{"learning_rate": 0.00378, "lr_head": 0.00972, "doc_mask": true}
Each number is 128 + 24 x the weight over its row's rms, rounded and kept within 0 to 255. Layers, rows and columns count from 0. The size above them is the row's rms in percent of the matrix's.

# layer 3 MLP gate, 320x128, rms 0.139, rows 256-273, columns 0-127
size [101 102 102 106  98  94  89 101 101  93  99 104  98 140 112 108  88  93]
[[145 101 167 134  54 143 129 138  99 141 130 118 116 131 148 107 148 145 135 145 156 126 122 132 120 177 152 149 154  95 169 122 142  85 180 115 161  88 139 135 126 162 136 147 126 119 123 145 154 120 164 139 127 120 143 150  99 104 145 109 144 158 152 123 124 134 107  89 132 138 134 164  99  81 114 150 170 121 147  88 132 149 117 142  86 106 119  80 136 100 149 113 106 126 156 104 168 108 156 156 110 111 110  92 102 139 166 185 153 114 144 148 140 131 152 143 103 137 144 157 125 138 144 125  84 123 148 129]
 [104  95 107 120  98  88 129  82  92 104 105 111 132 120 105 117 106 151 105 139 108 155  85 126 172 119 126 105 154 129  80 113 146 145 153 143 114 149 177 104 134 135 148 143 111 109 172 118 101 168 111 133 147 105 116 132 165 114 115 122 144  97 115  87 117 162 110 121 111  74 123 120 118  75 134 139 125 116 122 127 145 106 121 123 108 116  74 156 110 127 151 179  86 102 109 174 148 135 166 125 123 128 163 114 126 105  94 113 115 107 152 101  81 120 123 151 144 104 172 134 124 130 116 151 137 121 136 100]
 [114 140 122  89 146 120 143 143  48 159 139 143 105 152 138 149 142  98  78 144 151 164  84 154 128 125 140 113 141  99 118 129 124 150 137 148 134 150 122 128 104 137 145 117 138 127 181 156 135 133 133 133 134 103 158 123 149 144 149 135 163  96 130  74 133 127 108 151 123 154 120 136 138 121 176 131  98 104 188 161 164 143 139 124 107 127 162  97 196  95 170 116 154 107 147 131 129 116  92 100 124  83 145 134 159 134 129 163 121 139 148  91 121 124 162 161 120 133 109 159 122 145 112 111 111 134 134 122]
 [ 87 143 162 114 113 118  76 121 151 121 137 135 107 174  83  83 130 118 181 122 146 141 160  98 115 129 127 163 160 150 144 112 118 148 116 110 156 129 100 104 139  87 151 136 159 187 151 118 113 117 116 138 131 126 111 119 155 114  72 112 140  99 139 112 102 124 132 115 120 173 147 139 108  93 130 101 121 117 112 143 129 158 114 108  96 109 165 163 154 134 147 123 157 143 140 113 148  97 100 122  93 150 140  79 111  97 117 167 141  81 113 131 124 132 138 165 121 145  90 137 103 119  97 132 153 142 160 102]
 [129 134 127 115 127 100 136 137 109 148 116 154 127 140  85 136 153 137 131 135 100 142  88 136 124 137 165 104 179 163 112 168 132 121 176  86 133 147 158 107 146  81 117 106 116 151 143 132 129 112 151 131 166  85  83 108 143 115 153 133 103 152 113  84 101 128 104 130 158 112  93 130  87 114 156 116 152 121 108 166 117  85 120 166  95 145 114 141 140 175 157 121 141 114 112  70 116 125 135 123 134 138 136 155 128 153  65 151 156 107  91 173 157 145 121 124 109 100 123 155 120 119 124 121 115  99 136 142]
 [127 148 107  86  99 135 129 128 107 124  98 112 161  97 104 140 101 118 104 124 104 139 119 112 163 118 141 143 170 140 113 112 154  72 127 150 153 116 128 103 124 146 155 117 150 129 110 113 118 130 133 133 132 125 136  77 172 161 163  61  86 113 126 158 168 117 132 133 176 103 138 150 132 149 177 111 167 109  98 114 123 124 135 102  97 181 167 106 127 130 148 110 102 101 119 123 122 128 103 149 107 113 120 153 121  66  87 115 134 129 118 158 129 169  87  88 106 152 131 149 134 125 133 111 109 120 117 115]
 [136 139 140 153 102 129 106 138 158 114 120 101 122 124 105 112 125 102 119 102 117 155 118 153 163 112 137 115 154 129  88 163 102 142 169 139 109  82 166 112 118 148 152 138 118 129 113 100 137 129 129 163 132 124 128 181 144 118 155 154 139 100 161  82 134 102 104 125  80 157 132 155 138 105 172 148 110 144 115  92 115 108 164 103 118 135 118 136 139 123 115 111 168 212 148 117 126 166 131 162 136 148 131 127 119 135 133 138 128  82 139 130 127  80 117 119  98 157 119 148 137 164 133 147  65 105  91 101]
 [148 150 133 112 113 139 121  94 136 109 115 146 108  87 112 111 116 135 143 110 121 105 111  85 131 106 104 105 124  97 120 168 101  91 124 106 137 108 123 147 134 154 154 116 132 155 136 109  90 101 123 168 105 113 130  46  86  84 148 139 130 102 135 122 150 121 144 165 104 117 120 144 156 109 176 129 128 100 133 125 118 149 164 143 134 128 121 143 158 143  86 169 137 145  86 170 153 133 106 121 133 134 138 154 104 149 160 109 159 157 130 129 135 139 145 104 148 105 152 155 139 157 122 189 173 169 113 161]
 [152 144 170 109 108 144 141 156  95 145 127 150 150 144 161 152 149 172  94 105 118 141  96 122 119 149 154 120 149 115 122 150 122 146 128 109 143 148 126 114 153 163 127 109 106 141 139 172  91 150 110 110 119  98 125 140  81 133 152  95 145 144 176 104 101  86 130 115 120  94 153 126 166 156 187 152 134 103 109 156 115 154 134 114  77  93 140 115 186 135 114 141 125 119 130 157 152  79 164 145 108 113 125 111 114  85 115 149 141  88 132 126 136 144 124 134 136 116  88 109 107 145 120 141 184 139 126 113]
 [128 137 121  94 125 150 115 144 170 154 123 139 132 119 119  86 120 110 103 125 104 122 113 152  92 118 112 147 129 140 116 112 141 146 148 169 124 140 130 149 118 112 132 132 135 123 180 104 118 166 149 135 119 111 126 144 142 121 126 140 155  72  98 109 129 147 161 154 113 128 119 120  93 105 135 116 103 111  59 175  96 150 143 148 162 163 132 119 155 128 138 155  98 140 176 107 133 118 131 150 112  25 106 123 144 164 133 159 132 128 120 139 110 152 103 141 138 125 140 117  90  69 145 132 113 160 160 135]
 [150 116 139 115 108 129 125 139 128 148 130 145 118 179 138 121 121 100 159 113 106 125 149  71 139 160 141  80  86  94 141 151 157 106 138 118 148 157 106 115 121 124 134 116 129 134 162 142 184 131 141 140 135 132 152 161 121 125 162 173 140 122 135 154 122 114 132 135 139 144 138 159 116 140 116  88 149 134 157 112 161 138 107 173 132 129 146 126 166  91 118 156 103 134 125 103  91 108 114 135 139 170 108  97 101 125 107 117 147 176 153  77 116 131 100 144 116 168 105 199 114 116  84 166 109 143 135 161]
 [140 119 119 158  58 124 121 171 143 107  86 133 152 132 128 117 155 105 101 122  99 158 105 139 158 144 122 112 151 144 114  92 145 155 132 131 116 146 123 146 144 151  82 134 154 133 168 125 166 144 200 182 128 130  45 128 136 135 131 129 152  91  95 102 133 144 116 143 104 125 137 156 134 108 130 124 147 127 115 158 104 153 150 152 127 144  58 127 139 125 163 126 121 116 121 169 110 112 155  87 116 147 126 137 132 114 143 135  88 132 114 143 144 131 123 129 124 139 123  95 149 109 134 112 149 151  91 161]
 [116 163 128  88 110 125 138 121 145 192 132 127 110 147 117 177 128 133 156 143  98 111 132 136 112 109  95  92 141 156 149 151 106 117 132 110 169 107 159 123 123  94 104 129 158 136 121 134  98 106 115 126 112 110 151 137 161 131 110 114  82 127 127  88 115 139 131 139 115 104 158 126  88  91 107 152  86 108 121 158  90 155 110 133 106 118 130 142  84 147 121 135 123 157 130  79 105  86  77 162 130 108  96 100  97 104 139 128 130 139 154 140 153 135  95 153  96 129 132 154  81 108  85 136 107  88 153 143]
 [117  93  89 133 125 102 120 134 148 117 120 196 132 103 144  99 137 109 139 113 166 140 125 142 110 142 128 103 152 107 137 160 153 143 164 130  88 128 150 125 141 133 166 122 112 156 173 122 149 147 153 131 159 105 115 151 156 126 151 125 112 158 106 118 111  87 102 183 132 150 143 133  68 128 182 141 107 142  99 123 143 130 115 115  62 120  97 109 137 130 123 141  93 100 114 130 118 103 164 163  84 125 113 135 121 133 106 138 146 107 147 154  79 165  97 142 136 120 138 165 130 102 115 158 149 138 117  95]
 [138 124 118 112 112 107  89 149 126 175  96 125  68 127 141 132 148 123 173 132 127  94 156 103  97 129  83 125 109 143 150 167 117 114 158 130 147 124  89 160 142  72  78 132 134 143 131 161 138 153 154 132 154  86  86 157  95 150 124 132 149 151 108 122 122 106 145 116 155 157 123 154 150 131  91 131  98 159 129 137 133 103 150 112 104 194 128 152 151 144 124  98 115 126 119 126 110 142 144 107 104  99 130 103 107 151 109 175 107 133 121 135 127 103 131 129 102 105 119 174 106 169 147 149 125  93 112 135]
 [ 92 110 141 160 133  93 119 124 112 122  89 138 129 152  84 140 136 141 135 143 160  78 130 151 142  89 146  97 146  95 106 109 109 111 156 146 109 134 132 136 154  80 124 135 108 188  97 102 119 116 146 128 120  87  96 104 171 158 148 147 113 167 128 135 134 146 142 161 109 109 126 106 118 110 159 119 155 127 126 104 139 110 142 146 102 173 127 149 134 143 156 146 117 157 113  97 149 120  84 122 165 169 115 110 120 131 104 109 137 100 163 158 107 153 103 148 129 104  61 142 128 153 161 160 145 129 132 166]
 [148 138  83 130 140 107 113 124 128 128 109 126 111 113 121 123 117  84 135 132  99 175 115 129  93  93 149 171 167 103 123 111 145 117  93 137 140 102 103 109 124 118 122 151 135 114 141 128 100 105 123 126 134 108 139 106 130 144 138  99 135 101 159 167 101 125 151 139 104 155 111 135 131  95 106 148 180 136 193 145 121 113  66  90 172  97 135 155 127 124 120 152 113  97 123 146  72  89 123 122 162 111 124 136 153 185 122 126 113 128 144 170 165 129 111 113 139 145 138 166 132 155 105 185 145 108 131 107]
 [137 106 120 132 120 143 100 129 157 125 150 130 103  97 115 103 106 150 120 134 104 191 105 117 116 126 141 149 139  93 143 112 151  75 172 120  85 130  97 125 103 149 150 125 105 142 152 187 118 100 144 108 100 128 138 146 142 166 134 150 124 134 134 116 131 132 200 102  82 139 114 118 146 119 148 156 161 166  87 102 114  97 126  94 156 120 125  86 114 146 119 136 116 186 144 121 119 111 109 149 102  82 111 140 119 145 110 138 107  99 113 137 112 124  96 116  71 128 169 121 124  96 106 121 111 119 117 142]]
# layer 3 MLP up, 320x128, rms 0.127, rows 256-273, columns 0-127
size [103 105 107 108  96  91  91 103 103  97 102 103 101 129 113  99  91  95]
[[134 102 169 182 120 114 138 116 111 129 165 133 120 128 149 122 123 152 130 167 126 116 121 123 119 164 148 143 144  94 162 124 108 116 162 115 169  83 124 111  97 123 167 127 110 119  94 164 112  89 183 116 143 109 175 165 110 120 124 134 142 132 135 114 168 113 133 107 136 125 127 127  95  72 111 129 145 129 161 131 137 148 134 168  69 120 131 100 102  98 146  80 130 147 104 148 146  96 124 128 148  79  90 120 127 150 139 153 132 115 111 168 108 153 113 120  96 159 157 164 116 117 147 160 102 134 125 149]
 [155 168 143 118 124 132  96 177 133 173 112 126 138 135 125  88 117 116 150  90 155 125 167  99 124 124 129 140 103 118 121 171  99 144 109 100 108 147 133 140 140 118 107 141 150 134  95  96 145 114 166 121 135 159 157 140 107 110 131 127 150 123 176 193  81  84 130 132 158 107 126 101 185 151 125 136 134 128 152 104 169 146 140 127 129 142 157 125 175 135 153  65 140 139 112  70 123 131 128  99 133 104 105 143  85 140 126 126 114 127 101 137 143 140 130 149 148 138  92 134 138  83 109 155 142 141 146 122]
 [122 160 133 154 135 140 131 111 144 133 108 132 134 118 110 116 132 132 116 158 102 138  87 127 159 125 127 132 120  81 123 108 104  72 143 136  87 116 107 142 171  97  87 112 118 154 133 104 102 108 121 135 103 116 104 125 185 173  95 117 138 137  92 118 110 140 144 156 137 106 172 102 121 154 168 176 140 169 154 122 115  90 119 102 177 136 103  92 145 111 131 146 100 134 106 143 162 102 141 147 149 113 131 132 119 181 117 134 126 167 134 113 131 117 100  91 170 139 125 144 144 170 145  91 172  98 127 141]
 [161 107 121 110 132 113 199 153 139 118 110 152 100 104 139 131 108 112  84 159 172 116 130 112 145 130 117 135 163  95 101 117 134 118 118 153 127 142 140 146 125 126 171 120 115 160 123 104 113 129 150 132 131 149 141 142 124  71  97 104  89  91 150 126 141  87 102 147  95 113 130 109 123 153 126 121 147 104 143 149 146 190 137  81 126 127 113 156 125 124 128 154 125 105 146 148 130 107 118 151 117 142  77 156 192 104 130 121 164  91 147 104 110 158 140 161 125 106 143 125 142 156 125 124  62 148 139 108]
 [101 126 162 130 144 124 150 104 115 149 144  86 122 126 106 144 137 164 122 132 107 120  85 179 126 108 155 138 191 156 115 114 148 113 167  63  96 125 141 116 145 153 110 116 101 112 131 129 108 103 177 121 167 101 124  89  95 132 154 148 111 145 143 110 125 142 103 130 108  88 105  92 130 132 140 125 149 105 138 147 168 110 122 162 134 140 158 161  83 156 141 146 104 132  77 100 143 129 118 136 147 153 146 124 106 151 113 114 119  91 112 133 150 118 116  79  93 112 146 112 142  85 149 166 144 109 130 132]
 [152 122 150 118 153  96 130 153 129 139 135 154  99 168 149 106 131 155 119 123 158 128 103 140 111 137  91 112  54 128 128 137 106 164 138 121 114 148 147 134 132  94 143 143 119 155 147 146 126 106 145 136 147 116 129 179 107 122 129 184 168 160 116 104 110  88 144 130  79 148 102 107  93  85  95 156 107 119 141 137 168 170 130 126 120 127 125 127 119 130 122 163 194 167 111 151 139 103 156 105 135 141 135 114 167 141 146 122  97 124 155  94 103 122 169 126 131 100 114 161 109 110 116 142 121 152 139 175]
 [133 118 100  99  97 127 139 122 132 150 122 144 139 112 154 170 122 152 129 165 173 106 132 153 114 170 115 144 119 142 154 101 145 132 117 112 120 161  88 136 114 116 132 120 173 110 156 148  81 168 135 123 155 152 135 119 134 129 119 129  77 138 111 181  93 142 146 140 149 131 148 141  98 171 128  97 125 121 127 182 136 174  95 113 113 124  99 151 117 114 177 153 129  89 113 137  96  83 105 113 117 121 126 123 130 139  78 139 110 145 143 131 118 145 124 164 149  97 170 100 137 116 123  96 165 166 170 142]
 [149 155 141 151 139 111 118 129 143 109 113 151 105 106 121 106 119 123 176 110 154  83  87  96 105 115  85 147 146 119 103 149 140 143 139 112 113 147 159 143 157  97 132 124 179 136 107  88 122 105 119 167 109 127 129  54 107  73 158 135 119 163 149 124 153 134 131 119 115 112 140 142 182 149 164 109 104 125 129 151 132 119 145 130 108 138 152 150 133 143 110 125 141 164  82 128 141 150 121 110 106 100 107 124 123 181 138 157 166 154 101 103 131 144 116  80 153 129 144 144 176 142 109 162 102 144 116 140]
 [118  96 138 139 145 107 107 185 106 146 137 154 110 136 151 119  98  91 101 156 124 117 148 132 102 151 104 133 123 147 159  93 126 115 137 175 126 136 141 162 110 141 125 138 158 123 125 167 164 142 177 125 156 116 127 112 144 117 135 114 100 110  74  81 145 123 110 136 187 140 149 120 120  98 155 135 140 172 121 146 185 125 129 138 141 141 120 140 117 146 114 168  86 109 130 141 155 135  82 117 144 141  88 137 110 180 147 117 125 138 115 111 128 163 148  91 125 182 129 144 156  97 162 114 120 172 119 125]
 [112 129 123 120 122 134 114 113 109  95 142 130 153 103 137 137 150 131 158 105 179 146 136 144 118 131 120 130 155  66 144 111 143 150 125 100 123  83 126 117 133 158 122 154 156 120 135 150 134 118  60 128 102 104 101 103 131 165 146 132  92 118 183 129 105 140  99 138 134 104 111 155 154 117 102 146 141 153 132  95 135 102 103 156  88  85 125  92 152 136 111 142 143  79 104 101 143 134 167 152 127 129 140 115 109 102 141 126 104 119 129 116  92  75 124  74 119 168 121 126 107 114 148 121 184  90 109 157]
 [142 104 119 124 103 129 155 128 108 103 127 100  99 131 152 157 149 148 150 151 128 138 122 146 126 150 141  84 124  84 108  80 153 101 109 140  88 103  89 102 103 149 168 124  95 105 136 142 135 153 110 125  79 144  85  86 126 126 159  84  96 133  89 154 121 104 142 115 129  69 154 147 138 131 145 152 136 126 127 152  89 141 144 119 113 144 125 134 134 148 160 166 135 102 105 153 159 171 138 154  83 150 139 155 117 111  92 118  94  97  94 123 131 129 130 107 105 101 155  94 105 146 135  95  90 134 121 136]
 [142 130 114 123 105 175 152 101 141 149 112 135 104 153 128 136 107 130 142 147 125 116 129 111 125 143 105  97 101  78 120  88 142  89 159 142 163 154  93 149 107 121 127 123 134 157 155 107 104 112 100 150 185 100 156  79 101 124 111 130 104 122 122 183 121 198 129 157 161 127 144 161 154 156  70 133 149 123 111 132 104 115 145 145 106 170 146 123 120 144 153 113 109 102 133 110 162 166 143 119 162 135 111 132  93 126 114 133 136 122 152  93 118 149 124 122 138 155 158 101  88 166 139 156 136 121 125 155]
 [ 83 153 227 115 128 118 110 159 116 103 112 118 155 124 146 132 111 112 157 107 129  71  87 167 131 129 123 170 142 161 145  99 103 106 110 132 131 124 137 146 107 122 126 125 126 159 135 130 169 114 131 116 103  90 155 128 125 116 151 114  88 159 123 132 131 100 164 129 139 173 155 117 157 157 125 118 127 105 119 116 146 151  90 135 132 148 109 127 154 138 143 128 144 168 137  94 117 115 157 177 133 128 115 137 122 136 122 139 156 150 147  98 138  97 121 122 156 107  86 117  98 115 120 140 124 199 143 162]
 [149 166 154 140 120 162 152 100 124 135 132 115 143 148 118 144  93 154 121 139  96 123 123  87 154 114 112 141 105 137 114  83 120 115 142 134 138 143 124 130 109 120 112 127 134 111  89 127  89 117 120 138  92 148 146 143 120 164 117 150 126  60 174 167 180 145 157  92 133  96 126 114 168 123 100 147 151 126 164 135 129 107 142 125 183 151 158 151 113 143 148 142 168 141 149 112 156 161  90  88 169 131 153 108 143 126 134  94 111 128 120 121 107  95 138  83 108 137 126  80 128 126 137 125  83 127 173 154]
 [164 120 121 119 117 134 137 155 140 132 124 135 141  97 175 108 151 105 119 162 162 141 119 150 127 142 127 119 125 148 146 104 150 153 160  76  97 107 120 140 127 136 129 134 142  85 112 120 122 103 129 121  74 140 114 154 118 128 167 115 116 143 122 174 104  86 117 162 113  92 150 163 125 132 164 148 139 112 144 140 147 138 138  97 125 133 115 140 132 153  89 108 136 115 118  62 131  87 165 172  93 121 145 143  94 120  85 101 149 164 144 108 109 123 142  96 137 132 124  65 103  79 133 118  86 107  95 130]
 [110 117 111 140 131 102 132 135 102 113 113 112 174 125 114 146 130 129 127 103 157 137  95  83 152 106 185  91 154 137 151 111 119 153 113 136 124 151 171 175 144 133 151 118 122 156  89 149 132 172  96 134 138 123 151 119 127 118 101 164  87 125 174 158 130 129  46 174 113 103 104 118 116 129 131 120 166 104 145 162 143 127 125 160 133 133 106 101 127 139 139 143 111 102 172 126 136 151 114 125 121 115  99 144 159  85 135 155 137  98 130 120 125 160 122 120 103  71 135 112 150  98 144 118 115 133  82 116]
 [134 106 142 124 136 121  99 180 157 106 116 123 125 108 164  98 131 142 107 136 146 127 128 105 132 127 136 117 114 127 119  82 102 151 126 136 130 116 147 112  90 162 107 116 102  94  69 114 163 136 117 134 115 110 123 102 136 103 120 124 143 146 125 111 112 139 107 134 170 120 142 116 122 114  94 152 107 138 151 114 132 161 172 130 129 149 144 141 128  89 150 130 141 137 113 109 189  80  99 149 147 147 149 117 126 125 141 138 131 141 142  77  63 104  55 148  96 164 168 148 156 104 139 157 166 158 107 167]
 [133  80 138 156 150  99 152  94 131 133 127 161 138 135 139 125 119 134 127 109 151 126 143 137  99 132 113 159 100 122 140  89 140  73 147 140 138  90 142 143  84  86 112  88 130  91 140 181 109 135  64  95 128 164 159 152 113 162 134 123 123 132 151 154 112  89  95 118 157 104 151  93 148 120 190 139 141 136 142 150 143 139 132  86 102 120  96 146 137 119  91 138 152 145 124 101 140  95 144 153 115 117 108 124 124 147 144 101 152 121 193 127 109 142 132 135 147 114 161 140 128 137 105 121 130  87 148 111]]
# layer 3 MLP down (transposed), 320x128, rms 0.121, rows 256-273, columns 0-127
size [ 91 101 108 109  96  89  92  95 101  98 103 106 105 104 110 104  93  98]
[[122  89 115 160 138 136 157  94 109 126 147 127 101 107 112 144 153 160 118 113  94 128 127  98 146  95 170 145 132 122  92 145 132 133 110 149  83 181 137 120 123 161 117 128 162 126 141 104 146 124 120   0 137 111  84 159 137 147 149 114 113 123 103 112 147 157 139 158 139 108 131 123 127 127 121 147 110 107 128 129 103 127 142 115 144 127 110 125 141 155  87 110 158 128 113 105 103 131 110 147 115 126 117 140 157 126 103 104 105 114 146 151  86 130 123 111 132 101 109 115  99 137 150 149 131 127 104 130]
 [130 116 106 113  88 166 108 118 134 138 149 129  98 117  70 116 154 147  97 149 122 141 108 112 109 114 147 126 133  52 106 121  92 153 114 123 113 135 142 152 108 139 120 125 125 137 115 102 142 146 118 177 143 130  89 108 151 121 104 135 142 105 140 105 114 142 126 145  69 132  98 149 114 137  92 166  80 147 132 116 142 142 133 144 136 141 109 139 162 154 123  85 112 124 132 151 101 135  99 128 111 135 142 127  91  65  79 124 110 123  97 107 145 108 192 155 153  73 108 119 132 100 106 121 137  97 130 114]
 [120 144 102 135 145 150 127 156 118  96 141 107 147 128 145 104 140 141 125 131 147 142 101 165  90 160 152 158 142  92 135 141 124 171 103 163 117 135 137 111 144 169 135 116 168 109 185 188 118 120 132 141 168 102 119  94 127 148 157 139 146  79  73 111 139 146  85 135 129 155 109  96 111  94 130 135 107 161 114 150 101  96 117 116  89 109 162 131 130 155 164 108  93  92 141 131 154  98 117 131 118 120 138 126 152 119 159 164 102 105 118 100  93 112 164 159 100 116 124 131 105 148 106  94 139 151 124 122]
 [ 98 123 171 140 117 131 133 142 115 123 117  94 108 112 116 176 133 143 116  99 105  78 118 168 135 144 166 121  79 128 143 118 173 160 136 135 128 133 154 142 159 172 141 118 165 114 133 166 128 148 122  85 110 116 148 163 138 155 146 156 141 127 144 111 173 124 178 106 148 105  87 158 122 157 141 118 124 114 152 116 144 123 144 147 102 100 147 107 124 104 147 127  97 116 142 134 101 123 127 119 123  68 112 124 166 160 126 101 131 158 105 182 153 111 167 167 137 101 156 124 121 159 160 107  97 136 136 146]
 [108 106 112 157 146 175 161 120 122 127 145  84 127 144 117  97 149 143 150 177 106 105 136 161 107  93 176 115 125 135 145 115 143 100 118 122 117 127 103 152 123 144 129 105 127  68 119 152 149 102 132  55 128 130 154 129 160 162 135 146 118 160 159 154 135 126 124 104 131 107 166 137 197 121 161 137 112 130 160 111 159 157 137  86 147 130 162  99 105 131 127 164 163 119  97 172 153 153 121 160 115 130 102 147 116 140 130 118 160 130 153 131  87 127 154 106 154 149 124 105 131 139 122 101 146 108 145 123]
 [177 146 169 143 107 147 153 120 111 119  91 122 130 134 155 115 138 154 158 152 134 115 161 132 105 159  72 108 101 122 141 124 132 140 128 120 125 164 138 122 141 119 163 136 150 137 125 146  94 129 103 221 148 134 128 123  98 153 130 204  89 141 104 124 124 155 130 128 131 139 111 105 139 102 111 111 126 168 142 115 126 125 120 145 111 119 124 145 121 108 133 151 155 179 130  69 101 102 171 103 128 114 146 111 152 136 154 123 117  52 140 142 113  88 119 139 118  91 106 135 126 137 115 146 126 123 128 122]
 [115 131 103 143 131 127 119 138 119 110  89 139  94 125 166  91 140 136 152 125 158  91 146 130 117 132 137  97  81 123 131 105 153  95 108 172 165 138 137 130 153 120 147 122 165 131 158 126 114 106  95 195 152 101 139 131 111 161 123 116 122 156 136 135 117 123 130 146 142 124 168 117  78 137 156 126 141 103 171 127 164 118  85 134 134 147 184 142 128 145 128 154 104  93 107 103 131  98 138 113  77  86 129 121 153 129  81 124 121 120 148 158  93 163 107 148 148 113  72 136 116 103 143 107 160 126 133  95]
 [138 146 177 138 138 140 121 131 152  84 178 192  79 114 108 156 163 154 127 107 155 127 107  80 113  97  98 119 133  95 155 145 131 125 116 128 133 132 108 137 105 155 162 117 121 132 111 119 128 118 109  73  76 118 144  89 114 106 131 181 166 115 116 114 123 112 100  99 108 117 135 128 147 117 143 111 105  92 117  90 116 123 105 103 154  94 104 151 127 103  86 103 116 176 135 161 125 130 136 144 139 140 141 168 120 129  92 142 155 138  99 132 130 148  92 128 130 111 125  90 116 147 111 151 109 159  94 128]
 [118 136 131 139 112 130 164  94  96 111 157 148 134 132 137 118 172 160  91 130  93  96 123 153 134 111 124 156 161 102 148 127 116 104 118  96 109 108 143 127 157 156 119 162 161 182 176 112  87 145 128 129 122 161 147 125 120 139 155 129 118 172 169 111 105 109 132 169 101 121 136 146 108 117 159 139 127 121 140 120 114 148 113 118 113 130 108  90 160 113 134 106 132  79  98 132 127  89 145 152 135 135 131  80 139 122 143 159 127 129 154 186  99 104 142 154 151  82 126 145 101 162 168 159 172 153 109 115]
 [ 99 127  81 101 110  96 108 159 112 114  91 109 125 107 118 144 160 124 151 126 146 141 132 143 155 101 113 122 141 144 105 113  84 155 124 119 117 133 128  72 138 117 122 142 160 125 145 120 150  96  96 196 124 134 138 113 133 142 135  92 143 120 129 128 137 118 187 153 109 103 128 106  95 111 145 150  78 144 110 127 129  98 141 131 121 154 150 115 127 130  99 119  73  88 103 163  94 128 142 132 139 138 115  87 127  79 119 163 124 140 124 163 106 153 121  98 118 156 110 134 170  63 104 161 149 140 107 105]
 [133 148 128 147  71 110 138 115 112 146  77 156  98  94 118 140 142 139 110 144 123 148  97 117 147 142 124 140 212 106 114 138 142 124 145 109  73 155 129 170 121 109 151 123 133 120 131 130  68 131 126 167 188 138 118 126 124 175 119 126 146 140 130 143  74 156 108 128 103 142 139 161 126 134 117 104 106 141 102 122 162 158 141 108 149 141  99 148 115 138 117  94  99 106 127 119 119 122 122  85 160 152 135 114 168 157 119 149 117  83 100 128 155 148 155 109 139 118 159  96 138 146 142 112 103 108 150 128]
 [109 167 112  98 115 160 166  84 121 144 104 125 129 119 102 128 132 118 100 156 162 132  95 111 122 165 155 135 135 106 129 156 137 107 172 116 128 135 103 106 135 115 122 127 112 121 113  96 168 104 145 189 140 136 139  95 104  94 120 110  79 126  95 127 138 111 121 163  98 123 135 113 131 163  94 132 166 170 149 139 111 143 135 216  91 164  91 120 142 141 132 158 128 122  95 151 140 176 130  98  93 157 136 123 135 148 139 134 140 111 110  89 153 122 141 147 143 149 127 119 120 158 154 131 103 135 105 143]
 [103 138 139 155 147 105 107 156 123 121 107  90 162 140 105 104 122 124 139 125 111 147 158 137 177 140 151 150 159  99 144 135  92 145 140 173 109 179 119  96 145 125 155 123 141 124 158 121 102 132  78 164 143 155  75 114 108  89 134 125 131 125 138 176 118 131 125 140 104 123 118 100 140 172 172  81 173 160 154 132 121 133 144 119 137 147 151 146 146 137 174 118 120 118 104 127 117 103 115  95 131 116 153 130 139 155 108  85 117 110 141  99 144 137 138 119 164 125 117 181 151 140 200 116 112 142 130 135]
 [145 138 142 126 125 119 130 134 125 141  65  77 117 104 117 133 132 136 121 128 110 110 113 135 129 121 158 139 145 145  96  89 128 152 108 112 141 133  92 129 119 133 126 119 119 116 114 132 116 117 121 255 117 132 117 139 125 124 104 128 125 111 104 140 148 145 119 119 145 117 129 163 153 137 123 125 117 126 155 105 133 113 139 101 154 203 160 153 120 109 158 108 129 134 129 137 159 145 111 111 149 136 138 123 153 112 132 109  98 129 144 103 147 109 140 109 164 151 124 116 114 128 124  96  98 108 137 113]
 [129 141 139 146 138  80 147 146 133 151 119 111 165 124 117 126  78 160  90 101 137 144 137 149  91 127 145 137 135 113 105 139 163 181 150 139 117 135 144 120 132 169 164 129 120 125 106 142 130 124 120 165 115 119 118 108 139 107 147 110 130 180 144 117 170 146 130 127 106  92 157 115 137 138 109 105 142  77  95 129 137 143 114 164 125  69 146 125 125  88 148 136 184 127 134 116 161 135 152 112 139 136 106 135 150 113 156 107 167 113 145  86  91 158 156 112 167 154 130  97  94  86 114 111 127 152 183 144]
 [103  78 137 100 105 171 177 120 152 134 147 119  79 100 130 133 104 137 145 154 141 140 132 168 107 101 151  84 114  86 110 135 135 105 145  97  87 149 122 120 126 149 101 130 145 109 126 111 184 158 127 110 139  93 140 123 116 128 122 130 172 135 111 132 175 126 201 101 144 129 142 119 157 106 142 129 106 127 125 104 131 106 137 116 108 157 168 134 110 113 137 124 144 136  91 112  80 136  96 152 129 136 147 113 125 176 133  86 132 123 106 100 149 132 143 132 114 135  95 147 114 132 118 124 118 142 181 184]
 [136 149 133 132 100 123 141 158 146  99 115 176 147 113 146 145 121 171 125 106 153 136 128 117 149 167 126 120 105 150 120 157 114 152 164 187 149 178 152 128 160  98 132  91 140 116 139 125 206 134 137 194 113 106 100 113 176 130 145 143 141 121 140 108  99 174  97  96 156 145 106 102 117 142 163  84 133 117 135 125 138 115 154 125 115 171 140 145 132 137 129 116 140 161 131  73 142 126 127 152 126 151 119 161 126 141 121 121 141 135  78 123 132 121 124 150 130  96 146 169 163 136 124 116 126 158 125 146]
 [112 134 163 141 112  98 132  80 124 123 117 124 129 110 134 104 107 109 133 128  99 116  82 110 162 132 133 113 149 193 130 116 152 150  95 138 138 163 129  80 148 145 157 150 148 146 115 108 185 112 199 124 164  98  96 130 151  99 123 122  92 115 108 130 120 129 152 143 149 144 115 160 121 139 100  96 127 169 147 134 112 125 118 167 141 143 101 127 142 132 168 119 108  83 111 116 101 161  98 131 109 117 152 119 178 128 144 103 131 136  75 140 164 153 118 136 109 140 126 133 116 102 164 133 146 165 142  96]]